{"num_hidden_layers": 10, "hidden_size": 192, "num_attention_heads": 6, "num_key_value_heads": 6, "head_dim": 32, "intermediate_size": 768, "vocab_size": 2048, "hidden_act": "gelu", "norm": "layernorm", "norm_place": "pre", "norm_eps": 1e-05, "positions": "learned", "qk_norm": false, "attn_scale": 0.177, "bias": "none", "tie_word_embeddings": true, "parallel_block": false, "init": "normal", "init_std_qkv": 0.0469, "init_std_o": 0.0583, "init_std_up": 0.0672, "init_std_down": 0.0672, "optimizer": "soap_variant", "learning_rate": 0.00883, "weight_decay": 0.0, "lr_head": 0.00915, "max_grad_norm": 0.5, "warmup_steps": 200, "schedule": "wsd", "decay_fraction": 1.0, "decay_shape": "linear", "final_lr_fraction": 0.0, "batch_tokens": 32768, "max_seq_len": 1024, "doc_mask": false, "train_tokens": 149300000, "max_steps": 4557, "dataset": "wikipedia_en"}
Each number is 128 + 32 x the weight over its row's rms, rounded and kept within 0 to 255. Layers, rows and columns count from 0. Numbers have three digits each. The size before them is the row's rms in percent of the matrix's.

# layer 7 MLP up, 768x192, rms 0.0672, rows 272-378, columns 64-127
089:104118119115109114165127141142178201118109126141115100080114083178160140144126062160193100081150116128098101195124055090110079153194137114142142100103046154122155123169116106160133160104126155
101:093159182083099136154140172126191124060117138115105128133158184083111144141143102099128139162134136106090115176123132079105177146116099132103114096153176128128104076127140124162156166090111080
109:099094240145126066170128134172166106127109122077122101155141177127157099110134187175113146193121163130214120156117136124081129110177115148131146163114093138140122038145090115115108109099115147
096:153178105135147103120099105082068176104121157144073065167110136149037153088122101131124114200137126103155083138142105173125132155136145142124145174094133138149156126120103132147112144148140184
095:105127155125108113110127168131138162090138138116141117127117134077098118128129129132076040106146109124082137129048117104116132149105162154146155094108105125080181133156092039141138210113129144
106:100139129143136118132133143140118102131134141163091097186188125151068126106128168114150148074173162120138094113135167127117118164158095141132091182125095135093141117115103104159097156136094158
101:131086122130071097110180134158114081164163096079135140128172176141154120139083135052150189187114141162043105157166129097074157117161106151147138136169149118116151106126110091115164134106158176
097:171168123105076000149165124109153138105116138136141139127093136099068156126116140112182130097136198104021140120167167123119124098086134094185084110159201125107135151164101126087110159126138183
103:097154077105124148109078083120108081129192125142145155111202053137105121122100062075137131110134109101161153165136152142101105130141141142158150121142097140110124090144132112072136181091059168
101:084096142143086098135149131132140157140123182142110161081150127125167101174181157083139124163116167124111173160143159105077179090107089151109114158167117157094137111191134103161103125147074151
103:166060143090150150146135081062136121113095157121137167124133189129082181146129133140128115148154113096119081156132188101094109132091110094139128107054109129065094121122103136146129142172140157
100:070085142083148155153157053075192059067145162182089118115096042146116162154166147084119113124156122073168095130141090091130089110180147091123116151137116173112093156141141123153159108143113176
089:172152135188126149119101088158154088110126139121157130124106101115097141162082135131176174084066109128130126116110133132138116115141151071094152098170081100123128124176140088118079085168154103
106:148089147154120065150118130150117144178154140146105097116146087103086077085166143120107184167187212158184130110048120155090075135112134161128081134068088095132145107121149138109181150112142151
099:096180097087168103116095149159141124095102134147144126145117164062080132130129157133141107064142174135139079108141147157166155159176129140164087085146118155184134087128159128129097151180140148
104:162208115133179098144167147189131103077162140115112146146132143158107105184137127122082152092123178124129151160148092124149169119173143163118114154166197154075133156146117182095079103143149144
102:177144155138184200166143147078180118169147149181097133164118103162092103103127136166111151160154160183090143140082090114054113115045116131199185112136088136168111124146155116087121132165119142
098:069141106144112138137162202171136147156093151135143111098080176197105135120145061088063120174108081132136087133076138130081129127162109136170168150118098147135104132144096126153164097134118139
103:100160143115096147134187094128127177095086142071062095178149180196169119079120132140133105081182125094145147146102090096167120133163137124133124122155083141121106084158054122173127159141032085
096:116062087115151121166132090178132156128125068147147165114137102116111133119107100098132189121105112135136076120165137085149121157195095142094108119080107130182049114157178139091237167150140172
086:146113096119125152111093146110145167126107096144108078130140125141181142080196102128165111103088118083124112165169153114150149080108118092136137101150121212116177148136133176088162132191117154
103:074121132180174115132152149109144151145114054076132107124182126090169087137189155114166127140176179125188082178150160147089089135130129114189058114064124141085170134196143104105123156128132131
099:151156141170104127092176152125076104121122143179121163147127098099095132131080116134040161130200083133112104201134110187139143144140163153110121148058190130080152152143068080021158143116101132
090:105123146153103156154121157034106111150133197154129138127133127150136138117169136131150112140131085108076141146151057145130096145189082143076142139177111080151195172118083111098140086146155164
106:030142149123113137159113154110089098115112119132112144148131090104149198105119194105116093106147142107111111129105137086171146156138122164063139098097048130124174115143155112150119121085095184
103:137188130117166178093077127142165146113176120168101110143104077176135155081120163109109141142184112118180136089086103164117122092096124125158098091152145148148137154127143180168107136140085154
105:138122079028116094121148146108144132109108134128120119129126169136150113176120151143089177133104116107095163135132089092139086175171178146126115105191139162093089081112136103167117161137113151
095:117169145151130096090134074076151163103088167102171136121132123128107082073175106114159114116090113119168138082129127123134120140149117140143071165138148135065112139163103129083085128149190194
105:085142140173125093125153149151154121135080141143192150133085154098142173177107063094121147107126177144144179171056129152095175142101121063121166126110186168158091075108144123179097103108154096
099:150112094171090161131118158157109122159134090113184116159120105139169175114070161102112106113154109119092091110117114120057160157135075108116087139113163119127119184136155134157146082090096145
107:106117178146136148172127135128142075121142169136183156144149180168107064144139130083137171159097131061065128098070150093089165192111154125157118103182070113102103122151113150095161161139152132
089:153085202130137141065142128162061125085143142131131129071094111197107107143147075159151104159131147108115083136158162097115042136164138102087127114112099083083124154198133151134122144132154136
096:162129143145107172051084156112143150166131168158127162147140128097086153130178089132117118138109110166129145066132121128130128174089127049077084141161145193160121125137176096215129130130151154
101:060126108107078081151175105126141110125105186125112170111176068115150100113119125096148163099196158098138163124107180101072094110160065087098097162132166134149139081151158110132156151127133141
102:132145120097138111099125115129160077138154138186153134130110112147183113147134151179112135084125130126133088139179115151137145129077117129103100108131096210109078129127120099096101210174115135
103:090126182177110127163093139103173158103110118198105149062125134072144081162086112073108154138134171106181083089150141134139181135133117065219122160108122102102148054135130157140151155184104132
103:111126138131090158130176125113079082078109189181082162182128129084130148174142191112141116099178120106156119146169129188083134128086072135132110124130104089085064209172106103188075128048064203
104:057168150159130116092154097141102086113151083109173128106157090124075158106136142097177125099154122117111152117121085145129128140080060154143129133114073114181103180179096125081152112115101125
093:134130113160125131110171086101177170122084157123126105148129191154160168210115081157139095118120173170118105139156136188145173109176119118136120074117109112083128083149142184143100113109176114
097:092123078131158160155110087171140147129157160166144117134137178144098124103118120132113148116078115153119113133173166143086100121090182091142184053162089118097136157169132089149126163141181131
098:132132117164180124136076141108086103155163099113095099148123077150113114097140146113122138099162098110174126168101118166059065104096173180128145089127109094124145114090133130142159131154098156
098:087115078156162119108123138197160128191179119140143100146146096197103116127079139113168134111121102126042142100188133177056144131138087123132103130105110088161143147204153103092143120131114126
100:065076133102190109110141134176159126134106127097133199129127183152126145121142075132158123178166151097128104151090080145126142124139111144113130116164143086174124122133137135160153140122132118
102:133142136105090117051138139087141089112132114135142111066115103153075168118143093122120143175176082091061059146146125171098136143113090162154161122115106163159149168116072091111123120184133132
098:125159087113139117088091099189209073147101148137129145118148110112083173163084153147137202113091163142086134126092102191093129173167129095115147100104091167102115133116153116171126125166113161
093:110098138113132141126162108144158106107173142115138161161158183218165158114110150128163126143125150126167164096107071088164197096119092138111106094160117120156158131144143091169061156178104149
095:098184159098166089161171146148136136123107180175161166142097129064146137104050141145171093127117138099039142101158136124082106156178136108123073146153162121145127093164133135152179136119111153
100:121184138158128148184136119167145130145121100131147061103105094072144109058100092164057170171122178060120124146137148143045077132191086123187104087076140168143147122155119169120126149112121112
094:129090106150102139149135129106104097146129130192182121188078177128134111066145083112050117102123103083150090139128072160144183104155146070110102096163081138117118093118171149092121114170105109
098:163087070126149098124144154184161097118111084119113176144102147148129123148172101143167156124067142132160092154155156086139207178153135088130210105147079135165164086149126188127104122131161134
097:103123177109136161070132127112142165070190193130111117148113154142106160120144175140110134150065141136180130149092105102141167126157134118157123145199092128161137132135138111142115118140142135
087:111149150185114106134091147074121107080097152121103162161112160120102115105174112145151167130117117163081171141164189186132095132091141128152156153082103082092095068122137168129129135141151123
095:077062159165152153117084113071154078176100096150122152066107112120089173153060084095130121135054139095134141155106170133095140127136103111112095130105149230093154095135129110103196148132128109
097:099112117026094143150095148141137103137114135122189156176144156176137167175128083031145131142135104090149101123115091121087151142134085105131079121125124096125130169155113132228120109175127123
096:107130169143131203122120152122132083190132138211133128118167097055063169094087153098161172126099125138113110121146128123154135132129121160147091103077131120135161087108151139168090187159094055
103:114098131159117139170138194103109076111123139198135097160176121133118142061183151148183105127215108124115091121085173132092070115116164129175136091178147107091140100139085132161123141122123117
100:086096098108123119086121194116160096184181177142194153100167171137167157163117147106103198148168136122138099166194107185059108167134146131066068084039178130129082065096058108125112121110120213
082:153056200135125104128124125114126149138141101119172168165129157131129112131170085144183124126184131132166175176137129129161098118157138116142129160076127116134098101128147112078129083120151144
105:153160102127124118112116126172130201126200103123115152170147154096109126127122134114145133109154132085134061138158168106117156190136128105139133117114096128158121158128101138120159121106144138
092:066111123124124129145157123057070084140088161173145095171137126122117098148111092153127071132106140171186105160148182136109094107119108096135093120110100131119106183124134140131165106141107171
098:136133101135144135144140121148131136194094107113128149144096158155130161142173095168138146145116129132120078169125130116065118141124094124097214087144107182128117120152117111107129077154133118
095:076166104152099133147073154096100110131141151136110143116130148167084087168159141093197109099152082139141118214086123117104158122129105097160133106090121097162107127166169134167150208189098153
097:053147111115050115154136118077127088070187137151081130104201115119115162106082120111116118178144066096151156131145129112136129111136146126130167092159093077169124132155188121070125097122085123
096:089155137060089151159104170124148116083120152132120122138156109057160110174085153145158198124101136173138093105148204096083193161174052069051085161096108204106067179140081140095161144151167151
098:131110188130117079126205149076132125131120167122130172123091142180161126173111142183116176160168155133133096095141047090114180170178078128156176090087092136099102137112111125168146157210137153
103:086112109058165087136057175161110120109115151153127165167193101126096087085049215105125161076126232129155134102129182125096181113171041118133128086109087102171117106125064084142157132203109156
094:077095135161081147200163101142168133202159141166171109098108095094096133148101098198114163119159130156147123120131103123138179154154108076086055133177103172127086107122098146103089141135090153
103:152126124127139056133159151149114137104076158142183084117152129126121119165131142124132043104118111118207063119165146121098110154114100101093146133133156145071089110114188115140116121087161124
099:151088139121130143146088143117061151142148166137143120096084121173133109072175106116082127145137156087104117148091109113091112147151113106097127125129092138135116129201079127106125047110093144
098:147152092143096111125125104085135133070123181150129170142082182125134106076116180129163140087099128094144114117140166179158145161122107143130089063092098082127107122150132083111113197162014104
098:129114135118044151117136121117175096160122139101063138098147081117196125197121122150123143147114080098119145132149152114091149084103117181091146083089100137145065150195171128133124099099129120
093:116069136091133096121186128083137080165180145115120135117105072138127130127104158130231138094110120109147119181111071094163149134014100125081127151167044170084057134122150136149120103114141171
105:112169126138095126129112203113162148159151135123122169112116093110125105154108090107146087097162079179112132134069160112079148160094061119089159153116101119078121132213161109128133100170115116
108:105171153188087141140130164190147078154168100106105129138107121162122127114132108150098158093080134115123133123071171117116110097129146141077122172132103124105107134201130105103027094099150178
114:092109087160107098114136122128072097104055157142122104144185111101116102091071154097128158073122108144130156100145125109104180158154092179135130119103115138106173144147120121209167156111129151
094:096134083129132088121159117175154133108127120118152068149125098122098090161079072151122157143103121128111123111155149082196095176144100078141188155142052113117151129147100080078133159157225168
097:101118144144117131075129110131143100114136139214123148105142115158104080130131170094162149146120181116056109131112190190110084143132077109157134090147122128076138129142043200141127134120109126
102:125088134108163074123138165124107151132157115134113049108150098141049125189147074160181148128173105073162069126128145126119107087174065147162098180123094129198135145145153108090115077126111185
100:156121091138141167161102100110115115173135131120131166186131194098118199140081119100100071112123067166152040119132148143091111112130091095114123137131114156141110148146143171147164138128144115
091:139157109133113120108106220077122147069149186190116149062125140098185087120118194123139129086156163163113114145112102084147121113072159127146150139125099123187117142136134119096155132162121145
106:103132125159142150162163193161130136163113140171127151143144122187108077087173140126104158127102057214122120141096097084144158129066145101117127085088144090098105121124091126163109153158114039
107:147137090146157099173123113203164136156119161161054127141104075088171103112113077112126136157166110113145105127194151167104128140179154114071172071155133149123072151131139132133060139134183178
088:109133123145112085179115132135082135142106155120126142084099151141136195129138101134136071096163158118124157172155168221071139096097104098104166155100125098179161140136112130167075125130178143
098:128088061151158115165128171184088155153171113118161147167131139120143113109124132160179125136110137084110152142141106059030207212109086150117180139180113180085079169121200123110084123084132168
100:077143118125098208209137144146213153103155085151103135071153153146116177106086181100109144146109188113114159093128155088142108151133172088117032120125090131129117130146152164131136178167164163
101:087195141106070201128097056148113154127157143180170094149151116122101129160134107111074143109119094103147171069200098195076121113135093118153163106148125105161143151149158128140183131110093178
108:127130132089109124105114169008120086107147143147155133160176088066114152125091091108177125135150129064131127170127104182127056060136108093106130119174128138152184084095144100108157101158121123
091:138123165117137113149180102123171131116150166123080152212157084116079185129124142133122119143067068108180147127147150158127108071087126134089117146121063127158098101168135164113173144168145143
096:091074151128166136153111099120140097218147113134090091142162121144081130131138142067078079143146163131138120088106161159069089093156177154146134091133108173098127100157123152090151142133167118
097:107177103134097091134126122126103115142194146097154158144129111136093127159197126091157075158158153118143132178079139146135148139097155114124117091137092161111104144123144133136111158175122116
098:095093102128109165178068105123129121109119149114140155143134105151159155188119110121162126100107158174155091167140133098137146049105127120131246057079125122106101161144090156101175090161087147
100:131138115122131114115177124120086079206171125145147130151124100130183151099128134166088145168089120117091099150104162110105135186130102121109138113116085126091166047175092108141082102082197141
098:137149141113076132135059104155122083158077194130133192163142080076074097097074065117111176135159151160150094131155140088129107143139110112083154119096117180118111133077144148122140125140126099
098:137096138115128143151090167097153116140136130114095178177136174188058124150097154181140141073096087121140118138070104074169133169087137112114112130167104126166091126085097105164092092169167160
099:143075054139116142109121085099158112152140149147141101142117070100174066153113153135103137106126127146112129138179061079129176113083176120116170143097129094167160125182094150122150105183101160
098:144114149156133063114106123149169081132038141102111101093166134091174137130128065123128119088117146125124097072177130114117138120062165118157135080136091152176114126155176123075084109220181177
092:104140106140113095049119110126150016117132126164110096090155101148120112116114161171146189023135155106143114151078120143119113147116121116137149103149087089117154141097181128105105069145132111
093:158149152225164134102117187110161140127096137166130136124149128137118190090120139138150154107124149158152117148131115143147132092137161144134118161121092142127132151189164078080153155114154094
101:089171115145159142114132198119173120116085100126179126117127121144121123159133186065081156073117152140160106122105127150117135178184190111056059137115119152126129109148093136149124136091088084
107:136098170125156104132176126139151121155108129106140194161118118088135134110123137128135202200159088045131130071130121146081076172119116164085111132165075128082054124129218103117148172157149079
095:127077152103116101154187113123207135131120133168076164146085086094138153119162142108098130066074196145147128105136179139153163120062176119159154127140119130063192136140171129131094118158130151
103:126109111175147134063142108106170169154104125131101139091123174110141183084109174121105157134146106120112140144135129125100156129081079155134068153127081128070085140150126192119138115122089152
094:152104116146193188079139174147128099131127161111138099136134165082191087108106096096123151152154137074158159119111153103102160124174091121131100119146137096140107124119106114042102142129098192
100:114147120164133139149202160116149111134114185149095176096158141097064150138092078178153188153084134097124089178090154150107157093134114138116149145144152140147172110143145069178169071151094077
098:102162112090111125083113126156110093115162197097151114126172119157092060096104137104141165113150140163078120150123153125138123167121127110116170073129072168139124111130080091137135155145113154
110:184108127126086160077133139055135152109153094089102123129145076139128148077121180183091141121166102093141119112170130119122159106156037166156185104099114121100196104132121147110196154165170120
107:151108131130108142105134129070124159117137132110109179191146151139097071130134085174117146148088099122102192140157100164165154121156082114125147092150084136098101142150152113073183102097092121
# layer 7 MLP down (transposed), 768x192, rms 0.0672, rows 272-378, columns 64-127
087:131091140131146123110147114159123116049134166144104127130070096152176142132109120113137113112110110110101118100097173093146151058168095102139144191210102115156062114140093093155128107105163145
099:142151128063179128170154137157170127110133166103126023136129102056109085093158107141151100078105130134142096151191079173127123143110127129124154119184177093114119114163155095109106102112189104
109:154208094103127113162118092156182184153069192217089176088108149166093125172167171164117081164119147129129154102146148120155198119142081105174070111127160149123176130098098139171128151202099120
092:074124121082128146169201157093107085131115159118179123141129080088141198172073087198136144177159132076125130126149160140132079158135114113105145099103132089101129130168168108104108128147147126
102:137123091100079150138173131154157118085113149176124156096130157129179167161119101110152159206105086064171190101184059116128066150060142117152148085094123102096120131149154184141105092099129113
109:188095101127076104134119094134080122143135145114065133110114108123126121109140151149149194102138159186104195113125142134161098088082141134069158192148184121097117188159153115083110112134097212
100:122112106146127143097082087104205115136163153142105080153153131118160110143159142177127048064104094071176110142121083158122145172127144188073084115070078157120096167153138072161103083097126090
103:093111196119099187144133159099070140072149158140138117113148078118115130096167076166144129118114138133144172052142134170153177120150145121082147126122136166162083118141162036104128088120129073
108:104097117121084134132203119126188149190130158109111156127112013158145086144141158101102160156149155145185140116167110136110103129143149122155087159156116103157099130127144119121132121127098123
096:082098135095143146098096099177074125157153174104223087119100148085125178139103131186099156152112128164114133161131139145148117112140137118044099130117074177165151083107088147123129110105177193
110:195132088154110087127116133131116188116098122091063140105123164123175136142119149139123154134096144161164111121155099131109134091071130106137141134130158136098095158068150115163138152069147113
104:138160091106165139145106187155129153110112174165121122143146123101162177129101057120125178138085171126156131134178126114125070129074090108066119116148181145111113134032069127092153107112048074
095:085120113096176160102184140138144121169097141119098139108165140128133083132141119166119095120131140157169132091182143113126120161103126125137067144136111111130133106104069138108120185127101103
103:095093116169163054142114158250112141102139096156056120080142092144182126102131113166113137165158152133199123085165095162120174161126101112117115119133136107128113154115144065095126121116090146
097:105166159116166128196110157142148105120111144132127117155142139124078115131114119192131137168107075142134174152159112132081147158174153151162144098167094130074119127116120150165159206062079122
099:096097187146154157162137165143137114138168080161123136124113151087180125052128149099141179088084097089090131145142089122171075141120107150151115097158153141108136083120151130136041115130069117
104:124134112076108106089126087137108102135109092115166117184121150153170086105099165092069174141096119007106107136170121136158123107132101141103078099107172116144114124066074177127143137149155104
104:054122160146129159154102139171139110081144122085105121039089091056103153117138121105110125154187173138088133128168141065125169139185134071020130105113143114115131109149121120130113092098118154
097:113110130200143105126086068134138120118179119158137078126110096184092217190100082170169110087152142131151064103096197105093150131209097151134117123116104095132136110097101136128196126151100122
101:105145130124081153136100187178103121129138148107087134043130128146150112101105165093065121169127097131131171092101127144121154077056104128151115153122208140050152136087117121182125096132113098
091:107148124121096121101116072099080106164139108098098170135120223072144132116163150165109208156102111144123103143178093143129113155112163149126161109141109092109126076152162118152082171095147077
105:079119153169144167166104125089156166135146071110126121116094116116077115157104113086120158127181137181135180079068144137100120184156099164137164124115165106152103089117143166099125131138133089
093:113100094074124120163137110112113103088076140135103139236046160129147106134129088166119114137133125106064126084167132136093215131139092104142146109154126074114127122067158144169078153169127122
089:142119102147122156135116187147158145095145135135159039150128105149120138111186110158149148096069113143114122119169106154211120178073137117140135150065127111082142109141202169120117121108117085
098:144141092143104212132113122137166112101146089161080125105111164131088147078127134096189134155136135151115113161128091131184166118187101150136139118111095147138190160101127142134149093124069127
096:139089117102183119132083172111159102104119103093097154111197121163138238130116122140128181122129121152129095072157185100132137142190151142131171131165147124139173098119161179127159099118085120
105:107168141087111121093111086097136134144139120072135180082152137149050133148096080113078087101078115156097117126039079095103112122122118180182081108089168115167165132074102136105093126131051163
093:110134123145165172116126177101210104153174170095107138157102156180069112162171142173128107080132186192084158120113111141154161051122145072116157111117101069160169113201138141059116125081164160
086:128201157152155109093126186156080164144172091121079162080155054118139118081178083104101080106098062117131137154110092172178162131126176082153110133074169105096116181085150137130070175137169093
093:114190176133157171100159115147120124119073156128129119061075117163154111177127073148135108149149132143112176135107110163151132071123071078074149102128155117166089124115105100112169134163166151
099:156113097116134112082165131120100101137145156131097138146130107096165115144122196106192124104164128075128137154185155128114050155146116113157072102133106124120143154111145144187157107109112171
083:111075100123155132180130095119170142109142108154146113173118106131083120076121157094220090129141104148124175056085161095136149152091062088103124127132119131176166115037115172104105169148096134
100:132115128136153064131136200142074130113119106126120133103047118128161067117151144156134117114102107198128085176170095148062098135135159114094107166096167141102157154079161064110070118156154151
105:103149166097175163157179113181156117094152073105092140133110091118124172117122093139129138098116172104174120087181149068163171138135086121131066152154107099094099101127170086087181158132132166
103:103133092194108189107100124086074109117127095138104138093178091117158097128231097105090064146137084124126098130166137149125117140141181155161104129107060146143113169152127126155136146129155156
103:112086100171123199092140148080133097091140137115087088130114182136146099178169152096112146140105092188170155055059160071187138075190113205171092126145118069169112100140176146123133139146075187
101:168124145143143093104138105127089112082140134099144156136165184180141141097138081104103131129118069136151144125134130113053139113116101126166122109102177101186140166144130078133150122124126163
106:136123057148130169186121085140070149141086105136132116137119055119096074196187131050173102111124117197145100081116176118140117145136126151102085143175135158132172147132142139177114093145096126
096:109195083116129111167166120129130101168139100146162147183135137125057101196101138103068122151149150183119115190097187059141129139140099140136118149104121119097079149124132100087126103084111134
097:085137124138131125146151113139168158156122085105165169140128099144134171127158092120130133117116176129109145070069182110162125176138185124122130149151115111141155195165157071130079108146178155
103:124145163084142136141141140063121104110109128183126173107127119122111117162161109170167124156138115169178096153145076138147127124147173155140126176096094103154149128133118127165128144125147114
104:118065146110123172105179132190118104119098193131087119187138155079114124110115103075130129163122096148160119131097106140095160167197213134178136198118152168086126170152117085142136127169194098
106:192147095150144109096099140136144114052149156163114148051119160122136101148142103238114194120134113112154117119066036195056099145102088141117145126089139177111130104122151100176102117093124158
100:150118092152077213105148134157147141138143154161140121123156104131127103102104074072149104106133154112156135184046081204132158163178158072103122168099124079172107133226081167132093092116111146
104:164199135095101064163135128115104113150088154121119106183109201109070093157065190165193152133131165177156138132135143139151120117118152093115115158099089137104124156057095192139129106102151115
095:100135139105156138110189136183118141150082138116113139159136111111126178157093145101071111120131073087131072152135081087182069153162127141119132158105140070162145155166112192168174151175123154
098:176170122093092157092158086151115098164133095152107099106116145120122108139155147175132099128145158209178177129131145157123153087116095212166109186124129145162155096166149097110105141073145150
098:162125090145135116134116175137126134130131171137121168204093107119085116151134166131145107116131129109107149114159139121170168166121134058039139118111116085071080156142096121131171104203122149
096:161130133083129137179107118151176121117110155088111057188115110123091147110119181114152135131157172133167082099077135103097154099196092164168100042096194125089098138064183143153135145090107129
097:122139090165124121115113134162104130132092151121099138149178073127187059105152154142121168175149151118117120104104139068124166108188148107087188111153170135135165090158080086107146086081127131
096:166111122082064145124134099161085103141140121164098140165177084053154115085151165095189096090151086136114146137139154164087155103117131133146076129135111128097111151145097120133149116151056149
090:141106161121148076150153076131106071105086141157157124132123122125147093147117129123140144119109117103156165135142141119063174123133076123105150096130159103138164138030118142110135141114058112
098:135124191109166143104148135158061098074157136163147098163141101163117089151130115113137194106122110106159151199130150102118150072132092097109091148166170191112153135120129099138154098175140121
101:183198157136095110162095183179115124103141112166079066069182159110141128153108093190087148119114115128132049115093068136076067157115146165149152110161165117087178160087084101125105132083108131
090:102137120175064118111144100105124136112091125097118140172137140149139131177139104137125120133135106119143135100174107119158150120228064124144103126116071144164136100137138112144134139109200131
096:123124122121179124139134125189133124122150099088201156051162120143091162153146120047162170155138143159201114129090114135128093117110091137146080109131192165121095122147153134143142136111151109
094:114120175116121143174119122173137106134114089116181075173105193107117130162077135144110194085162125123164161121111138135107084114117150142167144113188107139182141105133138071071136135112123158
091:139119101119106137126097116082170126139133157118111092142059122085085093105150101172145125149089090157169120081147182147136145137133107163150174179187144122120168078164127159178173205167115123
096:118138164079176127128088099151128060101128154091115147118129081108116105094152142120115092151186089117116188145134179145143100140122112111135108125130075129039195132137141123148085110130096124
093:153145158175097027089168150167082116127111119107089125146178146173073111146117126175170103087143109126084102097116122106126158118104126087185083144160164151089139130052165146108174130109118122
102:074188143111124133113072077083109064101124121161148142139154161129124145110069133108137138105162105125124148129157131132085110126110143166105140101111076143143121167150218164180179195172147165
099:155170122099169164132115165125187119116114110087085151125154140133171154086118128147150173044117100157081140104138096066093103133127037140100077152156133103131162192114135128063101217115081082
098:123128105163157138148109076079158124155134125173122109065108128101165163086179121132089044086118125133115131161107089169057111158183172132158082181112145133131135062100168160179136190123108160
094:107176166127100135092133101068115133181104088152084159150055111194097123156206105169095108133171188139133081140086122143149114138137112149132127160155087092086126160101125075108105135144143111
101:118075126074137096094117094126078074147153122143070166091107119110126132128135093097161156174086100123144144142100163135110103143117121139120163144123148102199123076120124053090112102128189095
105:074158118112120197138125136151130118139124146151138135085097118104123138148137134111120116107147137108105137151140124155168093100073120088111096120174128108178182107196155121155128174150111155
096:070168120127103062180107087075133156129075165152131098179120164172119129104103183171150125154095072109112166181145101142148074077142115167091148132099049123123125184165161089163165118176163155
098:143127144158062134116150095086154137113135138200099126147156169131141155154116119111155147162085134135113167076044141171152119167143175127107138066118147134114167164200107157172147138145134078
099:128114151121139156164128132097175139118146160115100122114092165175141135159118160086104133159108060118169069133158101069162120121094124154161120157122115158112160055133118155138143131114182167
100:110100148152149067151152127089140122169155101215180136154155053152120093141107135100094137145126132101150106129097161143146101137101093098125209166124178143112190145085138125136085050172187169
105:088156172088116160092089031145056151182106100122110047166110106127147188166085101143118128161195178166127096120181085118133122134160135104135125139128130115097119096105081168102115160077060117
098:133195200104131184195104202124155114119110181161127135109145104123146131136162121110166120135174128178140222054122137160120177074132114146083173109146159165151054087101126115145157142155140130
104:168165105224123154135062129167067102148140138094192084163137152120184137116124186096112074140209153099077137087127078146157118159105091158167160130156147138148125082093166130071129129091121113
104:156137112136140090110176154127117075137133176026142111106163155157138160128144110106055250080146143123128085092148161079098080117174117177144160107157185140045160096131139105107129119124120110
116:106130123231124152118210098117127119080105134094123145126060136096116148096141126117109115113122126124138115103152127120116162113156213140146132154127116064090097088132111149165173110061100138
098:122116132078135161153126133151102131130126124155142159100134138137116080147102132163055150119150128100167089133130142164174154093122169127071130105096160116136121065083151129072077194133126165
089:124094147132043182135082141145085129099119156092182153130149110172128097144141070093164124134114118110169123175125099151116112103086092144139099112092155144156132079128138155085166173101165110
091:083086086136096129155126165140083149121038151152106136113152073144114098190090118102140082101123124150133108126131195137147174164086181142145160174121111141103094109086143080088119108183173135
105:130111114140089118149109160145082132126162185125096069164185132135128141191094136150126056154161140068103112121144113085129114122157099107045145122107153157129140159178156119143150085082073134
094:133124164134157114123153068124160138172107066098166111143122133151143130068148117107122121123130058100159100159095087109154105124105116101152068052165142116160175143100155126133178177174143210
090:101091119155141202121074134106085111110113133200134128108102126109128162131141135140167061081097101087128177049071198147092163128147140118141143158127101103116180091147155169117118141103119110
107:110084144127172178096140170164156164153094127081070151072141102111107100135236091132127127102156074156133095091090135120081182134126133116115137107100089183104142136093138109165095136102074086
093:160110094127155159126214145167111160117143138162193112190092160139159164162138125110102095116093119135135107139163108085130145143147140233135099121143130066160116165086141162107135119140127112
105:088141156204135079133159136141118103091101058111090177096134142113058140065103138128176108150189160175117129116119172100127139119126144126148103144122111066133081145100090126190125141106137136
095:121113163145104111203118099122109089129158093150101085145184130116096111104120061159112134085160096129146086165150137161114134093140127125110133138213192141124094136127164173127097179078141044
096:139090133131163142127092134109155149111125161098144161105181118178178108113146117119122107120084129150142182174143193116146177113222118083161132090073108174156126102132074186126210101140121087
104:100120093109053206148118110088172104097073146211119140124071132109135125144102175061121131193128099165125118139121159175147128074151121161046166143132088138141104087134124140097122087092138091
090:080099147101145171163087131159123128135149132146112125117072110126121157144089139142098147149125099138098170144114146089112079165132160122129184173185152101097147131151150104122150172124161075
096:135085150084095155151138153148180130109130085179145152162068072161159140096173176139153111119127127121114145127147153174109141140101126160175131174146042100143106122129129099098129153086123182
088:139115154139156171157107096137162116134085124160109092126090061141129183090091193121160180122147125155153140116126117076091141164106137224099187145117107119107108129112093148121187138100064105
104:103172097121111105152070086135129111134157084104090141094172103055125111103149116102120118209131141172122138141118101127096090112138105084131073167089107135138093116158120095181085123089124098
100:158155159179110132159105129174160123163169094073150129185163122136103077140123116141115141157101138086197140163121121115179089120065134107128115114126145047116173157132111134106147169126083104
093:119134130080080117143086153179144146160132092147106169129131111182166140162084155119162174195092041163096163120126124105156139149113176109119184141103224150106135125127150141101093191209149132
099:111129134101213104145143069160069165147144092135092139161147119144142101098099140110097099124094178137166146136187121149100138197128134119155139116154150112153089201104134066050133055120140143
105:060091188170134110135156136112137100133095090149111130104081163113043080105138085158127079078101129101133186129084160123097121101135087137121140117105095110152165149113075131161186126114090085
108:123116197150106137158180118127107143160097106122128142155113088095174160103117124169160110170099150157142117151121072153102137132220136145144117121143147109128117101129140176097206182105068112
094:128125076126238105158133142154137194181162120124122160101147148170098110123195105108139169108103106157089153038190197140107085124192108118186122091130184128095114167137145144126100134085083118
097:108150109103147137155121183096084122154191136085099094117156150116197093171146136171120154126121133120139159110141172147133158127142153109143151174136142199114143145119086129147081147088083176
100:147130117120089128068143122170074132177075095107161127128155113088145147101124147083194099077156102202131154093118117123142134106119161099147120116066099104177104198157131144133183146123098184
104:147108190084116124123167124126142142125107097096167111156163111110171112165137064112204161137135159143138170116157155133105073162063145114190152112083110130162116157114139122107144124101095128
103:152094149172186137116206138126176160115088094141161160192097128089142148163146156108130090139126141147118143091140149152113152141067112113067140180135223135153148119185172112113144125162172158
106:140152145154102155156094137142121087131216165143122120066127150173132126125109084089188159066126135152140155152156076183118091110099180183120115153123127093117150149112199103126140139149117125
096:065092130124142088117143081153132144133075088138166126125116107125207168177153145185160070121112118154105118138137062110125107122206142145107149202122111139133121085123165110178113129134171129
094:123133135180154135071161122130128162149103108110084147133151156128075097080140167156106168163096140129123091102124108122119184151173114141170120173146164177157134122117067145173161130174125118
090:067058079150170142140102100108183123098127134166133142167127189119105189094149124102152133110151176179142136141141125134123112138141172067119171067129106166156106116113175150123164101133102185
108:120114135126179169079060079097139179109092149118091110160099097167136161151094135077117150148113065131134135169149135144093133125123136160074126154081085172093145101174103140117106132039095138
100:106127120093167165118089131087165111148115173117158171142116119021137135199106153128146103109144123118169161133065124129136136162157177113180134176129094056101092111154122140186088165133137116